Weights of a small GPT-style language model, trained from scratch on English Wikipedia.
Size: 14 layers, width 384, 6 heads of 64, MLP 1024 SwiGLU, vocabulary 15103, 36.4M parameters.
Each number is 128 + 32 x the weight over its row's rms, rounded and kept within 0 to 255. Layers, rows and columns count from 0. Numbers have three digits each. The size before them is the row's rms in percent of the matrix's.

# up: layer 5 MLP up, 1024x384, rms 0.29, rows 314-337, columns 192-383
# down: layer 5 MLP down (transposed), 1024x384, rms 0.265, rows 314-337, columns 192-383
# gate: layer 5 MLP gate, 1024x384, rms 0.292, rows 315-338, columns 192-383
up314 097:139103097120126120104114146144103154159152167130097121110133051114145088117137094142119133101217126098043085138138129155158159113173176140136143194110094120134126137104152133147098193125158177078080115166087130159092205133152148142125106148148141107162116087085110133105118134176153117168151138140101155204089101125143170102121167114090092133152133117104095077148220136154125166137089061121135119116142142096137100135084130139124131120093161148133130166118200128095136118061170139122127094145162118047120094066160125109104103110118167164204105149119139121097194081086151195124
down314 100:197074120187149065158158164159144146088098129104077141176114093128116133138107117102112133136063206161127112115158139101113145119127111116122118096114156118116114196130141197110103102097115097087112152079128126115094206081091079120117095130141159127159102096099092144126143118160086126099116054101111142125087149050134171154104158205155074138107076161116107090115179148139110146090123088121162089133160121101092082113118146136124109156120136173078176101181112070182107159044117156094109095161173119082149134117158129162153137118115118140101094133108136121135066056124222136132
gate315 102:105147131108154141167128112238102138179127153109177137147088151118165111078150112157199104084133147143115160127124086069088128136168143116090127171146195162093153133151102102131182070115169172173124066074120093105154121141088104093131095151098102123090146181143095102126071147098121118116096063140125114133129163110093143109096123080070123100163117163096102167148049116155178140127105130114097143106138131104106138138145167118138102172145137144094083103212134160095066156070115079121199169078131135151156122148128134134113113119095087137109112128115158083137148121138153140112
up315 107:111119103145106135173152159098095071103135160118111198131154063130118115101137123149068134131139118121134108151149102101107164118123129127117126173191140187140158122112144148125183127078139090146110111140119127112089145090145133148129181117107164118121151119122106172067112160094123140143120147110172083095098134093061106147136088066060182130165145097101127140095133129153112157107062115110119117155107131108162123147120168094147135141185110114097179136155167122116093184119107087127086104116186136127131096088143098130109119113161121156141076149176164121089162059161127172204
down315 106:067116066089151154135143098136142088096098125064131187115168146146096140173218132132156141153081119122091132159145141151145142141112171157120122155120127179173084103084093143094141174130061185119106155076158098117165124091101124156144150124104125133083096111136110111183160213150067155148083193129183074166135167176091183084138096098177080124062121102150095174096155153114162116170188071132158125117108122148146142057166155085147118101145140195144105095173078113152069080140135075120124059146124105108122084165108127127084075127090134152166118118126141090163072109184141095165
gate316 103:132120127173192102036153108139125153092070129102091094091126157103160102137124151102154097131089198098083111161170094079119156169124123120135193163128124156113128130114121125135106103095072147100132154102140153071132148124080096112103121118129124115082063132115121160118153126064099059119125162131162129197080081093142081103087156148045112103175156131152136113159111134101128133111090168126113080155142147132173166146139092084165134167116113117144174192111154098136091097073131126072158138126123092177124123087198159134137091104130080164129116078143139092094048140058097168136
up316 103:127154147080082134144128145107130108129131104197101080072101090145125202110129182117089160131146063096140192121114189125136071183129106131102132078082129120118094142144114128161117090103123190143110125122121077159160162145141120139128155144108110087036109169129140102192122139169088164126060105140115157139148157081104096093140196126178149145145163144118122108160165087166151143148168140160103072149128089133152122156202141142105128077140147089054088094134091128117131099117139142144061116113114126113136111080109125123065051085085123096150162121177109110092150113132071136140
down316 101:171133133138113115142153110123133149133115123130160087086087099094111136231112112175177102149088185110132082128094116137169187094111116116072107063123142157119137127146115145172147118140175146135098127216082119163089170096133136057140163167103153085142092175155124105099169169177130153134110141103099169162111110165131104149165160211089152108178101145110121069157120102124058116136156069121155089122112105096123130094158138185051164163135157096157095134090083071136096161172085115145163142148109143148111146148092120146133147119124156121134133085127133110111132167137124178069
gate317 100:116144117149102106209081130158109153183075165121064137083130132125101086120090150154139111130097153082152140159172128150181115118153146155086114135163112083126071133107103090091107134129168127095166149139130111135143121110081083173136145160140132113110159106161159092162113128155103149141077182126126105132153154152144078142075135125185117195132118175188167104126082111137053093163162123143073156163116142136177139105163160156160123139114087111092173067155058132140093093052166177142108132031144105144127141146110098138155138135123130108176106098178094199109112112147178114119
up317 094:141091113096099102060074049163112116098041129152108202152144097158111188117123099121148140113135153114166126156115144125104189159149169145134087144160131071083089095124159093154160143083108143176126162106180169106144178156145134089098166119137131138141137097149206164130165123081130168155150149112135119115125163123098117113123144072089174138105079161132131129169169133179076143088114110105193098151149176181107159141115078108147160130086122114113194141167173136152106138113093126141145130160078169126076171111096126145154110151128107126103141140165046119117156092164152077125
down317 101:137113124094129145113133158132199134138171100080112083136147157101091171105160128123127176092163158194146105081063142128100173146158168135126080148105099098084133112146120134112160135096096116149134124114184105142092131078199112113142114116131170111109128082117124153090146115072122128173169109164154098072120189131138163146156138099117143097110125079102097103157148180122129123123091108111124169147097126132127168149120136112126176145125108121123090185177128122100143154186101108180126128169127158105088100110231149055110170125125104094130125176106103100150126096127085156156
gate318 104:142076102150077158146189117102153112083177184136128179151156157114151108109173166118103203110131148125159138063104120157156133143054172170156088107107130096074101170130069113100086184118159153083150081147109174087154113107132121110162164135164119163123179142129172135109134126133158147108049083131152151169151143110122160120067123117143134131110083139129081067152174165153148117125127156086162184156079098141121152103179157101130098162118173142115084179108109116062118110110100146142188172151160123116107109149136155136104100098189087121158141142094100117119138068090120114105
up318 101:090084115080111155156124162119161109133129096150124134084116142141124091064129166165126092180100125077094137087135120132180214149154164124150140149112133111146089210171097154081108179091096068094121083099159132113132134108100176109112135086097159156083145111095085114119118178098063096104075104109143190082193121125098147175064110126124114110100130099123190152132111142129145120154132107083156114062110137115128099092122095102170098156136131128087140145163081107162162113137148135146126136124149160087115073102137143111106079130122083172155180129110079083083102093100115105082
down318 101:117136120161132098099158094119155100143169085147120149151136155134151129143171154073082126134067171197119161073138172174108087145085091095132078091097095132115116045201160133113152087099131142110174139167176154164143101060133147118169158134176119158161160129135240141182088071106120150093146114141138175119075130117076132085115097130119164111155054164118091134183164144136142156124118102107109150135104073121109164095154108163109120137146138129173133122102144070076150077097142168052145178140110190162150114142105163142143106154182141109131122140071166064110128122110174102086
gate319 106:109090110105080058122144102152107145111148133171111126182115131167177135118118120128145144112119158136127120106105097144150184161178148148120118086132128126109117134111154099123086135144127159188193115067165151096176172060150127119150190145088211117158117099099083198127181125181109122134102083080158135090122092117046095120130089102109124153105073159140129066126079170098169137112080149099102153146165110060136115175133141093117176142153129187090085142086167087097112116100164074137114084203090128152113148133108109134107113117116067167102180171123132092099159164212080151065
up319 102:186152150135109091165064112128110159110105117055148071126112163165150092177158089110122138162125139081113058143123137136095141133072105146131145123137138068128103129147151118171107097166164107065217136086113169113119060132084165135069087120163064149157118132166075130170124116168071117088042115103134134175152106104215160157097144110093079070153111117158119162190199158091091142102145095147106136157120167134123118143093086085112125114149121211145107155114170160134122157115164101112109087121137131086124165150080153118122101140204060179128091071152140079115114145100159103078
down319 106:159153163189120092120152108114113099144192139089082138155172088055071136082102145095158139121131083082101122031124128103160186148121154123091136152106123167149120135123100156087140129133096115099163147154074173126136162160176103136165156185133124158150080110105121168114160108105101130120107110116086097119148110124157121084137106082157062108103129143088122156129114167117174095084093166131134113089124121169153172107159147151136129191148070141137143152119073092150063104126116121149077172170072133163105119158121143145190116117090100169081090154126117077122018190103133131097
gate320 101:151109143139146155132070124102174115102133163169100166128136159159134144092131074101144150117143155117138163108175162112116186118099118140080090123152141095114141137102135140112117143109090106133108091154120107123151186094120076089115180186110163139106100143131115127187110108161110162217088072148143179155122135126126126130093084151100073164101130149147144098159175087140149141134129045124093153148081133076080143095066126159192112111201176123156127097132174088179137090099111118141131161135170122133106151193124182059134139098159116175068133167172141172094101115118081095100
up320 102:153134104141138071111086151122129160149078212177126127099120135114107178135117090116169079110118093170110111160093168112155101096153234128068167154093161125112134194162105179102160127149117182127087135145144151170085146102108078069187128095164077172115153162138163119129146112190134139175115152157137113141084098170130133152127126103083063141163155143137071125075169090124119154128102100108144149124231143120110071105107146148178088110091146065166125147142151106121136141168149130125085139150164138131175163152180161121108155130115132158118115139107159110137062094111165148074
down320 102:119077174109104147117101102119122111118124104100104151126146125176200158107132153193102122104115094120111113142084099142092159107128109118078102127191162090186056131060154062155134130104106093128178163123083134139118140082081069132134140152193134113106107110127125108074111116158108074059141130125161137156136150104162147116130144129169133147067076109133145133178125141110128123137109098133120163083096179097110138086132106099142132156221164097108142179095134082176146120166104117179124080156046094090151147094083136132143166135191084128105137132123170144075137118089112114147
gate321 107:147116105147114166141155147106137133105116108103137153112069086109150094137123097140094134141134128119143164090089075154169135196134062186125072150204154142099157153185118173127153145128106149116195135107159173090137131130119120128118101157143117110134065167086084100087098164142140130091093105121106095123075148113137101099155087112154128126155095155103046076135084139109095049094163166146148161160150071135147156153131111178156158159192093167138126112136100101104101159123117056091124126131140055129112162119137130109147070155172119099112149147145142128200091171135135081132
up321 106:096123149143090162191104151158083138114120140138095106112094096147138140146096114136149169142120108115155120160093111144125199149127098091123152139128161134157147086149092133107139201132091213099120105053133121112118102133200117125066027153087150110063141102145117202121039110167137178132132070110124102101123150127150066093104106138169114108134118024108139130200098071116062148091087127151124066119141124119138151204083117187117085094163186132097123135173090121088145108154105069124167121098111136161114093088199102098146141159144089114109121156119126153166098153104126181126
down321 102:095094067115138135088122123144110081123110156146134102125166140157069145112162144137079113096153139088136123201175165068125130105158108109096103056170119171117110147131118143121125144109080176130176151065164193045112084128101102133130115163156131130137143175126121086144081119143119171123145106139104165111132155127097106119065111094147162092063127139146062175131073134115068175171095116204106130138109123171098103155157113142140100089134151181124173094101101159141099141175176089100143130159118123104116135163122111188139080181150138132073106097136134149145116124117142115148
gate322 101:143145143141152103161159122102155179150152133158122059123124125117107098172160139128177144102119178216192109169137124122087110123116184055119123100182087094177139157137106125069162144159125105139185156166142122095157114108095123162136097121081132123147058149147117143101144103155158105104075110175149154161136147128148126132132157122132128172129134120102144125131056092126118167153062105116063181157166127134172105173149197092114156163165114164188108184150132111101101094170151120113143147143150155161077107195164098145125131146167104158052129159178112120101088121130175111173
up322 109:183164204123102133156169088154111157122156073123119092122092094085132070215202096161156151128191127117136086077130127127174149141101112077193089111162075125169146179143114074177129095173134142118177104138145074125111111123081147141090169154097102148171135169109138078142166121171110081135084132166105203110214166140114153160145115118119123154106124176102132152134083121148118082049111113142136159163123127101142118075112128091159108162180104162172080168149145113093139139190146111117186091144128089095103100147145160118102104154148109114119125087162157092128106105109164090135
down322 101:196126186087113130135176122137181127120113146157137094134152091203142120133159091141153184090148131118142088086078123097093147121120080090121161090096106080101112141133143112119089174181113136132128122128118107063134085111138130134087117146155117130140097154139113124162192125123086137157108106143142162151127144115139148120134124145097189119105166176081102203136124117164134112130081141136115142102095141132098096127150155084103164103148129104150127120111124131124111126147166127081121099156180115101093155190096175142156205126107069099100129131100142098096100069114111142153
gate323 098:185176091100146076160109117085104116110146073132171154060097090100142094162092123136085138140148095118116116198121175117134105145089149147089160079175151102206139091143094100105086117157155155075158182138149157115128175128102157135093187168113102151087106127056130155097155143089080161132120102087113093135108145110095106119169105142142089144086144125158099147169062186093147144122103106090156136149110107101107152132159141167127072153090123153157155149111125103109103157124144101115202154065130154156127100165080095124136138188106117051088147111092115073077149124112172118158
up323 093:077118135057141150162103123138179066143122113079116097120133139159089166121056130129159087139132155161124085085186166183126134137198113150118154110090151125126145189108094154120146185131173112138110062096123131155107133114129096133161129171137144114172162112157107145142150142150149173100118097124160100144103158083114088100171120152099130176124111113118159100100079091150169169179178163140117140107118143134169077149171111112102145086176048163154111059131139122125134103147101120154166151144186116087128077139121137109159120170180107119119109111109135146163057156137158089149
down323 098:125124097157110113092108129139160092147124152168152120150139163113110146134158108171128104143116134114129157107181140116099122155205130141119190131165154160125129203172154168105150137116066106118154058174128125124125105146195106124197079140132126147154104113120095171113114126148109124099124153153138072122172159170111125146070147107144169153120073127134185087148124153180181144146115127190111085145120150160102140193121179114140128130148095111115150106150161155068141093153136079095071106110167118101120179177155167124093174087153169144122140153197136152165060145144138146085
gate324 101:125107147129161136121140179148095127129195135177167136140113140175220139161173151137166169149101066107172090132114148148186139142179129126131154123133126128152118126152081114156143153206143157092059082168132086120095108145112130117102128109092129088117112145111100091136139131121150115114115122128130142139145082062035135128131102106180069094147087142198154093176099087088116087145120107161093123129173110131059141112141064103153128111202152127161115134162099167154149105120116151096120113109124126145175145141128095126172167157136122146114195180111090161186142105062182142101
up324 097:124069157094132123133134132099078105071128125098159056173130149183188098086113072120153114145142145106174090132140157083112151113131180128093123137088125169183157080126132088138168153156160073093189143160107130035135073090045146107144144174074134062164109115142098076152114140128095151090072090204086138092140077081120111147135138134139110221188067196147064149148117086124102152189122088155085104116141136143113130110149122180115130099162157164106111060098129176090079101133162131119163167134100115123174111113141154066136085080111131090122114123135109075156117152108137086130
down324 102:112083216147130160085113117132147091139112139109100140109081135150208072148128083146150154123149113120145125129173113100111145111106097098158122083094063175125143132179118168120099089164116147112167124143135104168104120099134137104189156101094117106127116103169104121125132075123128141180163082173106116187096096059140148132109125064132171136109171076129112138142073132125123115170165109135225130136129124137106160111150108091098139133130107094103099132105082173114092157143127138145114111113140124173123082076160124149186113088118124155112156140147160114161115158112173093144
gate325 093:151087119137126099063140117155098189149109116117090142141149119166099116094124209096105097116126093103056167106084079113112143119124127133073145112176150115121107162110149145113152217113155174111093079106130109107152184139129131120097141116135128107152032201080133090140108127091176207120144209141113144134168133173150104121115138170119155152176119121104129120180179124132114090152122153123137184161100197111117123169105139145127145154181180131138128092149169149124159126162099155117113152094148121108082071145113127131130113128164148084118119163181123205144197162125177103150
up325 102:140144131120138111145117146173154130119058155124137044127138197117128129107092104113095110113138141121125164143133089107128159083166117110065109108069163088075168123150131096146089179050095120102129141141146126156106088138108123122076132156083096108148078111144090089127142063069111094146177134086197116116103130087074081063128136143152128090166163161117078064103151103096129141076160135144079099126132072120109114088122096129134139120143099128141088128150047097152121092164163142192143181149160128116134074118082158072154133167118094152118117128123140106161141094130192094155
down325 098:124172145113142123161102190135099147096161153118102124050153145152098122155137170143132181161071119138160115139066093083119161134185141130133129143136116098101079142160098141121136165118111118196127160125137120112146115142119139178143086112102177116077146070090118169123145112095117085173137110164121165132128107132090112156117096115106150102112127092172080143065132138167122154160187151150133140107108116128126173113181144122122157147123089097201091125164144112123115170156078111105121109132095146130108127114150106184130115116184126130155159101097171075114099083175127127122
gate326 100:065135142176076131121099152132114106141121096159207117061096170086120147093117076154145160137172132149124154084127098126164117077080168119168132093148134128157145198133094114061165153141183126057159181113088135134124117114139107087155125147100144112125133139189105071107167179125084162129119152096148120077123154119171139067132144163164110111169100145131141097114102128087111093162123069082091135174124182128098083175152119107159111144121092075144097144206142104094152174097032087106134138090109089193121149165127148128120149138139165111134127141198119099100135140138096123119
up326 100:161150140155065132104156096143128077106088116115112136135115071122139148106124155092110130130132151165089106080135181146181124136108104121118078145086160130154161093143078146099146119156133126095124081103155092099142157094110111122172149159082136094150124142204095140159132163102144157132136120141152218101110101124154120147158090145103073206130101067125123167112110117104089180170153143165127152166156121133102199166129138098118061149121117125183099121141147145099200174113124108146128167084132138141179152128156129102156094112091147078084110136098166137147107087204041092110
down326 099:088079144191090073111073121139147141105105096132147128102054142068166096115141106152187109103074113125140094142177141154164120159121153198170095136150148090125130096131158148137157150090093166109127115110163138143178132079097111133058124138116164104138153100136134106102123103128145154111099131108124144096075118108099074119128133158123048226093079114169115134161156110107118121190114097117140129171116117133145201128146126078144087074121146154132051132150121155101115174151144141103092081135128088148177154088138114097117133148154131058178184160071134065072091152140097033102
gate327 100:133154152139097133134127125124142098165125188146082091147185095113081143112129161151115150148175132115129088136131109092145159127136135167118088152101164100138068141117107101163133140161130079096128118106137094185130134142117131153154186087071172126084177135200175110114143172143116062146109120134127129175120148136120116133115033109099121121129095109178102134093109138108131178139153102146102211161031084139135164112118181117147157119091086108111145100130152127092126116127163057152105134135180102134112120096137155091103139123152162100105125168113090162159129108157162112169
up327 103:138114168133145156141154178102058127151157152109121109152135117146082158091130104091081104159124170129090107061144152098124092080184091156132194103163143073130165160178123156120096120143158115151119181121131129175089207084143190080089152185123155112106122198110151137101203173084109126102102137083124152151086145099143026127193088093165137177129185127152142077115125147113101143094111168147131143112129109181186149198162161148130121128161142051134119124164160125151110128132138114137101170111155131097125170118072154101158123117141098128191103097124123119091084187157129141195
down327 105:133097123160074176096067131157129133164116140064110163132143148109146113109072144088121144081153153169110175084130148164198220114108157143103145163130072107125127123107156132114127144144129115063090184138128112136127102126111122107152108136071188119092111131180166159106137153124130139129149187113097131137121075139058133135100172062136139143078080087173131150074136166122064156142134133117077139134070146156141109152090170129109151104144134091103102098116100101175156142106182111187098140211116111171166136130059101187076202122150172108098127128084080155073098146159154160185
gate328 106:145103131123126142144124096132144128076126101101145174200072131174116117136141047176129096090158071112162153185134155095143095158094153167092182106165138107136063132143140107148146137134219102152089125173160149155162169163154136139128149132164130122153153164146134119054105128128108106118133146130125056135123082137152160163092165119165108169105140146066153109076160081164130137134049162109135143151142049146164118115168168138138074146114141120196138136110124104170155096128121096125128130114182103118133145135180124142113166115127099101130109091077090152138091103079106135171
up328 103:183192159122147083139147072170115084143127123148113140106137133072092102116139131124123162109063118136111059117196178179152101141097092092149130105113125090175182150126121124162148082091105045115139108129114111111114091199156145135170109125163113106131104078150110120072167130109150168125110096107139179083076081102096143076115120125109149131177156157174159129133100109079105075129089105108130140156148132068126163116132084176145130111175063125126118107165129130108115136093134093132137100160150131154141110110122167137084112093157101149126058117121116172131122127150150091153
down328 102:108118104115086138091121058138120141111164123153113076122152159084113150121131066136153105143121160103115149109124113105120120063118100126122125125095138148132053136151136128158114133162184126163125146192092087148118123129122160058180114202164121148137102139125107126111129173120117148168103033119156153136136112132117143117118068146126076127110101144083118135067140104156085139071084091104096162118157192172147099122107120114107180108101070172202166142114101170110157153183105126158178107165144163109090164147151067168130110094132080147134089115114075096116193146125128139157
gate329 095:107104127167134098084084124128129134066127092087113150117126141128135164106146134136206164100176138080141080087080136116115147101156132162148116092125111134166181136097094154109159121132120151141177152125140102113089155175130128113128145145103141091121082156137135075171228124101164103088070153127129142115114114068054148118149131158096136138090153152123172122148153135145096126157132127187176115112164182073096083104139170159091149108127092118110131178189133213107118089139119082153053145067151151156116137166128211120107114153161114139235120129113090111137121141143088053119
up329 098:083056112090153113128157074080140110125164123106105137115158111133071113177114103082097088154084085156082119185172121076150135108106171126167155141104098109119111082102153085155143134160081099191124149141114107122119126132111166085132158165127100126126122100138091157135062134128153157146119126106133122137141129116110118187161177145088104137118103129153130137164148151107140150148181103154121153162102081145126124105125123176123177139187193110116173115081151091104154154200127069095178171097123084120152090103140076073161106076074127110102163132092161133153119101165144136139
down329 097:052136104134108122142153077190152206112171145156108134173169098143124140150108144126128104159120124111094142140149124164116155105061135114098076096137132127112120105148166082099130106073134119125102134118104081113176155147158106100136065120141159124133187135207116188112057097105152101133172109128160117093095174157155084147157099116107137142164056177096075140119153101153124116139127122138090157136140060112121145150135095148123164100189161125110120091085152080150087149104153130073152148172091115142132183123100108141140092153064107079118121087126124126113169075158177165133
gate330 098:088146161088170135108096063165146173207099152113089158097162149155150116158170142059113093094123071080127096121095151087152151137169138160152102127151202138157079119109087130111130171124129103141141148048145081196070092098127187119233100147132166127100131170108098154091154165095154101151116159143142140183183125093089198111132073133152105111127136112142154164132087112147108115130111098168083229131156122095110072123132128127180083173097110116132169132097130078129150106138121089081123145147137084133174129130135133113160141131178090126136158102096135134114147118161156169076
up330 101:152110109124132157107119097108158081097200174150116186108151089195095162055112125119120140136097104151152107132148139136100190114082140106138170159067108176106127090110111122133155091113162103111116220092122091098152192151110140144092165143170122129121122129128042110145121115100142086138074129070114101216080109149084129090134138086149148102125142101128138103120152153138135136134123122183151190101204135148109153112120085108127116132133091103094122155130181121116077098166169119164108119163159167107083181146184150170152068101155103058152132151127160105143157095155094142087
down330 100:109118158152107179105113077186184148137138154168164153090083116172112110110152189157164130110128186151213172134111123151161113137085134112166115101103153158150080071141146111099124112127109126094062169084098110124131150187117120047114169104087129144119162088127143123153148131096129100131080146090134073199114115108148138165094132107147140149124115062185144098126115135132177158095152152163111171152189147104123110089112130096111095148188139106140114109157139125151117132140134150109143094125130102089085092135125176118105113083106110093132091175115187114147141100110126156134
gate331 103:090125100108173090123127144143159121102128174018093140157162135125093186094121145114147084129140157141172164178101118088111091228101147159146104120097089064142122145123138140121151084122100111167119102123165133116105157094094142184103119190113116202151084148112119139088151146189124076106171225167091127159179162192168156120124189131068159101097192130135097120134129145096059137176103116156179128148102108094113102168128155104150135115118206163163146117127120130101066102137090071128121138073074138160121138139143103137135152130101109086125170065125124157170131126106135159102
up331 100:147149132151100124082110124122181132115174142141135145159135068069142062143166165169138083109146212134079096069128143125123089122144185130158136132125134152124151129167097149145123171148164101121110111145176081103127116110120186049111168112126138106177146156142206159088119106118096113130096151077134110134134187109108166074163111078070189136091114120145113127134160158179133177140185169134116217080111069116154129109227107119145163171198164123126098078095132114162128145203079131083137153135108085136122098169155161141160148135119146153190093109149162150148156112075141115152
down331 098:184161120092149163084094207104159094128146147072151142067159146123135109105119127151093137121153096118072217110146156082147133084122129174081190118138151132110129150054111079106078131140118130078122150079153121133121122087115086167119081115093082142131072174104194181109104123143118109152173146116139125141184147128148189081125194083083083101122188170115116150137188124103059173147107177089159157147109145153095093138174107161120167141156144115131169167159111137136185094162168151096121086103108070075081194162107091094122170085123099086113079149162141118110112168104152165128
gate332 095:080081129140177081112164110177220104101112117173099128147136153115151138093182100118090115153122139134130077137083102123142138110171186141122146166065107137167112125094098125092141148110211166166103111137122151099146186125087141140065131106054107125126113072145134110145134123136123054164163123097134087141109123113141087118094047125047120118165074190076092084140129118131132211106163156137170078163150139078061104100131154095126102119159114161091167032107134120161131138082147164131182088095155168162102118143127171194165183110136119140163146047152122085117069139114037189080
up332 093:145083089130143161098114111120137132113190156108138178124140176118144115157123175126120148109149058111131128133150080110151098117120137106089142124132152174127131084111158116123104121136163061115096117097076163082105195147110138123106115194116169108100128099141067145129091102167163096122106156107060091140101135130175109121121069171136066151162106127130107172157165132112067113080164136122149098143119141070045100150125136198155114126169165152098137154113156144129092114167123124091077098112125082087116208130071100136064088145111102175185064113136181145170071079140153150134
down332 094:140165109118075203152066146096080219103091152129207103142141116147140151122128112126143097130109105104157169116131160127179151168138065143174084095096137078038133192156155112147119085152137126098164055111103126161136132079147134153185121104120149116081110196072121116105093156091166120136155159117166128178122114076146176130081224111119137128151119140138169117147084180099163173128143122070111186078144121143184134113115122145123161106076120152144090097157137061175185178095159098142175119130125148104125145143120120169109134182101131138093130157141158157117161163100150122150
gate333 100:118104168151148162140126098090115158091139085134119131131105128157105170142128153121148147108089161104146089133139119155108212142074118153129120149114158168096109110205116102093062128093106124155142152149127108124131179102119155081181091147107110095160109151112073091079157135133204056082104109151155182115186113174099134121164180149117111123125119134087161130150164114102138139111158151119176077149146096127083077163118113138084082168136181134134147151187088160159149127158123118151099173194119113138143142137110127107099151061125099145093135096160152134104069182111090110117
up333 097:133134139070198139087101223094150108074117120125131114125075149107111080142138133129131084158126134117157084166097167194190079092129141129142113126182121174118079150131084111096098138158110156125128109105163099139130172085092171063123173150151117180116145143057106083111117131147199067157116127142090153117125152136136084154127163094069172121148122160144186133115079169145152100151143142093071087121103184115130068112133109135106162092129108122103118106147149109135149133160151105112115079131099074170088143114094103170137218113159086164190116087119149104086141130055092069114
down333 100:139162162120118155092065148127147089134112174185102115142164145144111188129128120109128091124112176144067089155146109106139104124087144147108096117140108115108096191127140100070092113127113142186147111098153149141134173129132168194179135105105105096112122091129095104083138119129117091103115170131171116115156122115142079156143146121161127130139157160059151147134104089077138121139142094077120103097124123174110141134128062189053097146155146124103163138091155177180051081175122088118180107102132120136116122147143155188170085161064076119138154120161108094072034141145168126169
gate334 100:157086107129122088088121156125130109112198104078122117154127159137121126102086171104070170112111098122181102093141139079194129178126127146192087129089127132140175129137149164147133208131112143134131104191153131161112177112075171128128113225107083117114160114067146094172105070117118135120120104157142151138167152084104143130108126180153062112139106100191127146136195102180137146096124164084102144141179062120136211134072093208168088125130112154175105157189141123169159166157129136123139105081148069161099088170199124150151111132176159172145162094124150110111139136135202169117
up334 101:136140135101132105149094087177151131120125125117169159126153154172133141110146179132134093088099146126098174113103155166118058103154154115064130164158094117126117127049078117134110094159104103141091073093136166140126113123132125129081092148138146132053114159069121171138151128119100136136181136169100147071142125110107157141139176187160126104138183102118161152144139087137138119131132084115090116147138118190113094091113135217116153025097145163146064162151102124112078139170112134070145098100168089142123125139181119119173105076120155126106078106131160067157118096128128160097
down334 100:153117103122168164124067096120133129115103125140121156148107186100211108129136147160193162048125083145129099195100163140160166092119113158119159167125119091110117148078144046176142139106116091092085085080169130124125105140062157108170138144122128138093122092102100151130187137175141115091126124150112158127110146144148126058097200136152095133111131160130163181212121125140055191126127113154119167144129131104139120095165251114105089095078141112138113135103146124113097145138158158125075092094096140129091131122161101110131140171145096189128090140155129136139114122117176086148
gate335 085:153103140136146166098115141082085127118183103169094113155130161138161167098141133082066087189095110158134156129145087151114180170188109121086130108099087146113131094107119150111071109116154137108122137154115103000112044199093112138139116098144165137146097147112119112139141085150152096074119099114160137080107125113117148198160183185102126163107104143162100107151090137167113099086123093125153138169145148094138076150122179186131108131104135112130138143136094085151126131101115067078080160141119165092099141115127105124163171194113095126120104181101171136120096128166139149118
up335 086:107096142097097155112111121095150146106116122149101078115100205137171139085189082151094134147132093109159162134101089113131129104143196159177128135091136191076097114130086121139084096114180122080165183130111118079171075170141050128107099146074207150140109127058148136123181161121111093128112136144145138104157139096109131142110183131104106097117116154133133118142104139150094148098139147092078093126109083132178062188152201142115103152090083137186158147108127139122075083185129132101063136117143161140136123163170162183186073144096123179132098060132121146142104152139143121143
down335 088:088161129095118124159124114167178147117129152115160102079082091095136082140108168142139159110147134123136100130106174119085061134072171120130141109124079124122130112129147132107163146145123137139150079120143145196140168090147142125127111138131085125147125070173091166171078093123133131169122140143142176189152144165124139119105073073152123124083141124093129142157146097097130108133151151148134135090128141173065174101152091162144167118109133125113126095105127123122102130096077186120201170155118115092171133147100073115105122051106161153137131087140125174118134135165178133123
gate336 104:153139139148139127096119144196160150107130146100110092106109117109168111175136053143068068121105142072119185133144134213066154103141109124140124150116202094124127102135151186133136168114118130147167076088099114153117145074122138133123161080095112143125122130133151162087099130099079113177099154140173102201134119158117175141188074139104164161103097115141094159111193156119088095108104173115128118188124085137158113146173175184148154115118110177152154121113038177179067098146184176178133104127149163079086115133135145177094077096174142109112144111167174147080129142113143145110
up336 105:073127188140125137128084149102074134128113087075115180111123182168145112135107165128181148118159197131183109049125107078131119145134154098143129079037111168160119097130115114093091125135122145157134138132118139072164116163146111102161106116180150038101097144124147140104170138163179122078178107122091138093133133070111137115124142143160103123228128097097120072115124123170130116178160099133164127087141157129103139083133103126078086099139117062139101126131102126152191170108117100149132113142057175173145103106126140112152174210087065174099195165077105075122127101145116181134
down336 102:113165135183131101125179117107150116070107143115128130140128136114094137086171170107148129160108117171145134167175114060091091089113113159136102135196112104123117176068119101135150118126048140125155147173156095155115104166127110106121141171103088135146161110142062150148148122168128122172114092186111146115112098172061162130117108181139138161181094094140108171156126107179160074103107114146159146114157111108163098119140105098154152149139114147139142145147197159079149128178053178122142100161146083123163162109163122127123147148157168107165139094125155129143154152124110113160
gate337 105:161125113113137110062118083179119176108131123134122082152148125116141124114135156091082168137157128137136121144168116196125090155089103145149176058150201164130061118185079166116167118152100147150207127098142124139179146119137031124160178072176151120130117139091124142127086157135133100154151144141144142129095178090149167141134107150101112127176135111186103151146111156152105154108103163123095149177132132058135137135109164140089134126147151205114120091131169127113153180108087194154141158163123117129166154134136118140193121125117077090156135088134113094151156184145150081156
up337 104:118168150180144128174078130118092104110123121105133141108106109127145151116072126145131162110124131108095128105135141093104155123143134097115093143144197069135134143138167118156141133135110095099076139175103107092098131075177127137114169126074119071119111072180100140071158116174119180125109165074144136109082115133106134163130091057113151144131084154172143154129018073105097084092139102135065119153134055094157161122144145110112099143120150138107091159067150097079110081094142098092205100110155080100146090170145125132123096115082136160078071108124125043140091072122108122108
down337 099:095092105083111131118146106146117093071113093178104103080152143087105154123133138160104111105075123111141116171101161148105098178140159126104091139134135145116151102124138129122141110141069200046079152173108089151136123129098130073123088120148111058169120105134126134144129119103138111134129159081108104129116099107075119136173117142212136117134141126130087180109101112094125091068134126132105150136134092170125101130121116124128162138148116085148093145207122134107089111151118140114135081073130118170121130150144132137114137160154153128060193167100150128156155116156080157114
gate338 096:087089094083183149080160078146154155156079100137159106120122148100110104183110135133115161152136101124129102184136171092217072117174125172135139099120151133117166084100134100196090164121108153078126161145190152156113081138105130181141157161187129098125062138107092161128127144161145166150122129125055144086121169092122156084187177193118105193163097160142163091200133052178133113101123171059137151192103114143077095086119115118196102188099145082090114121148085160128046099157115146112181115143145101132104118100080143165124093119101121159201107165135101162124142142075149110125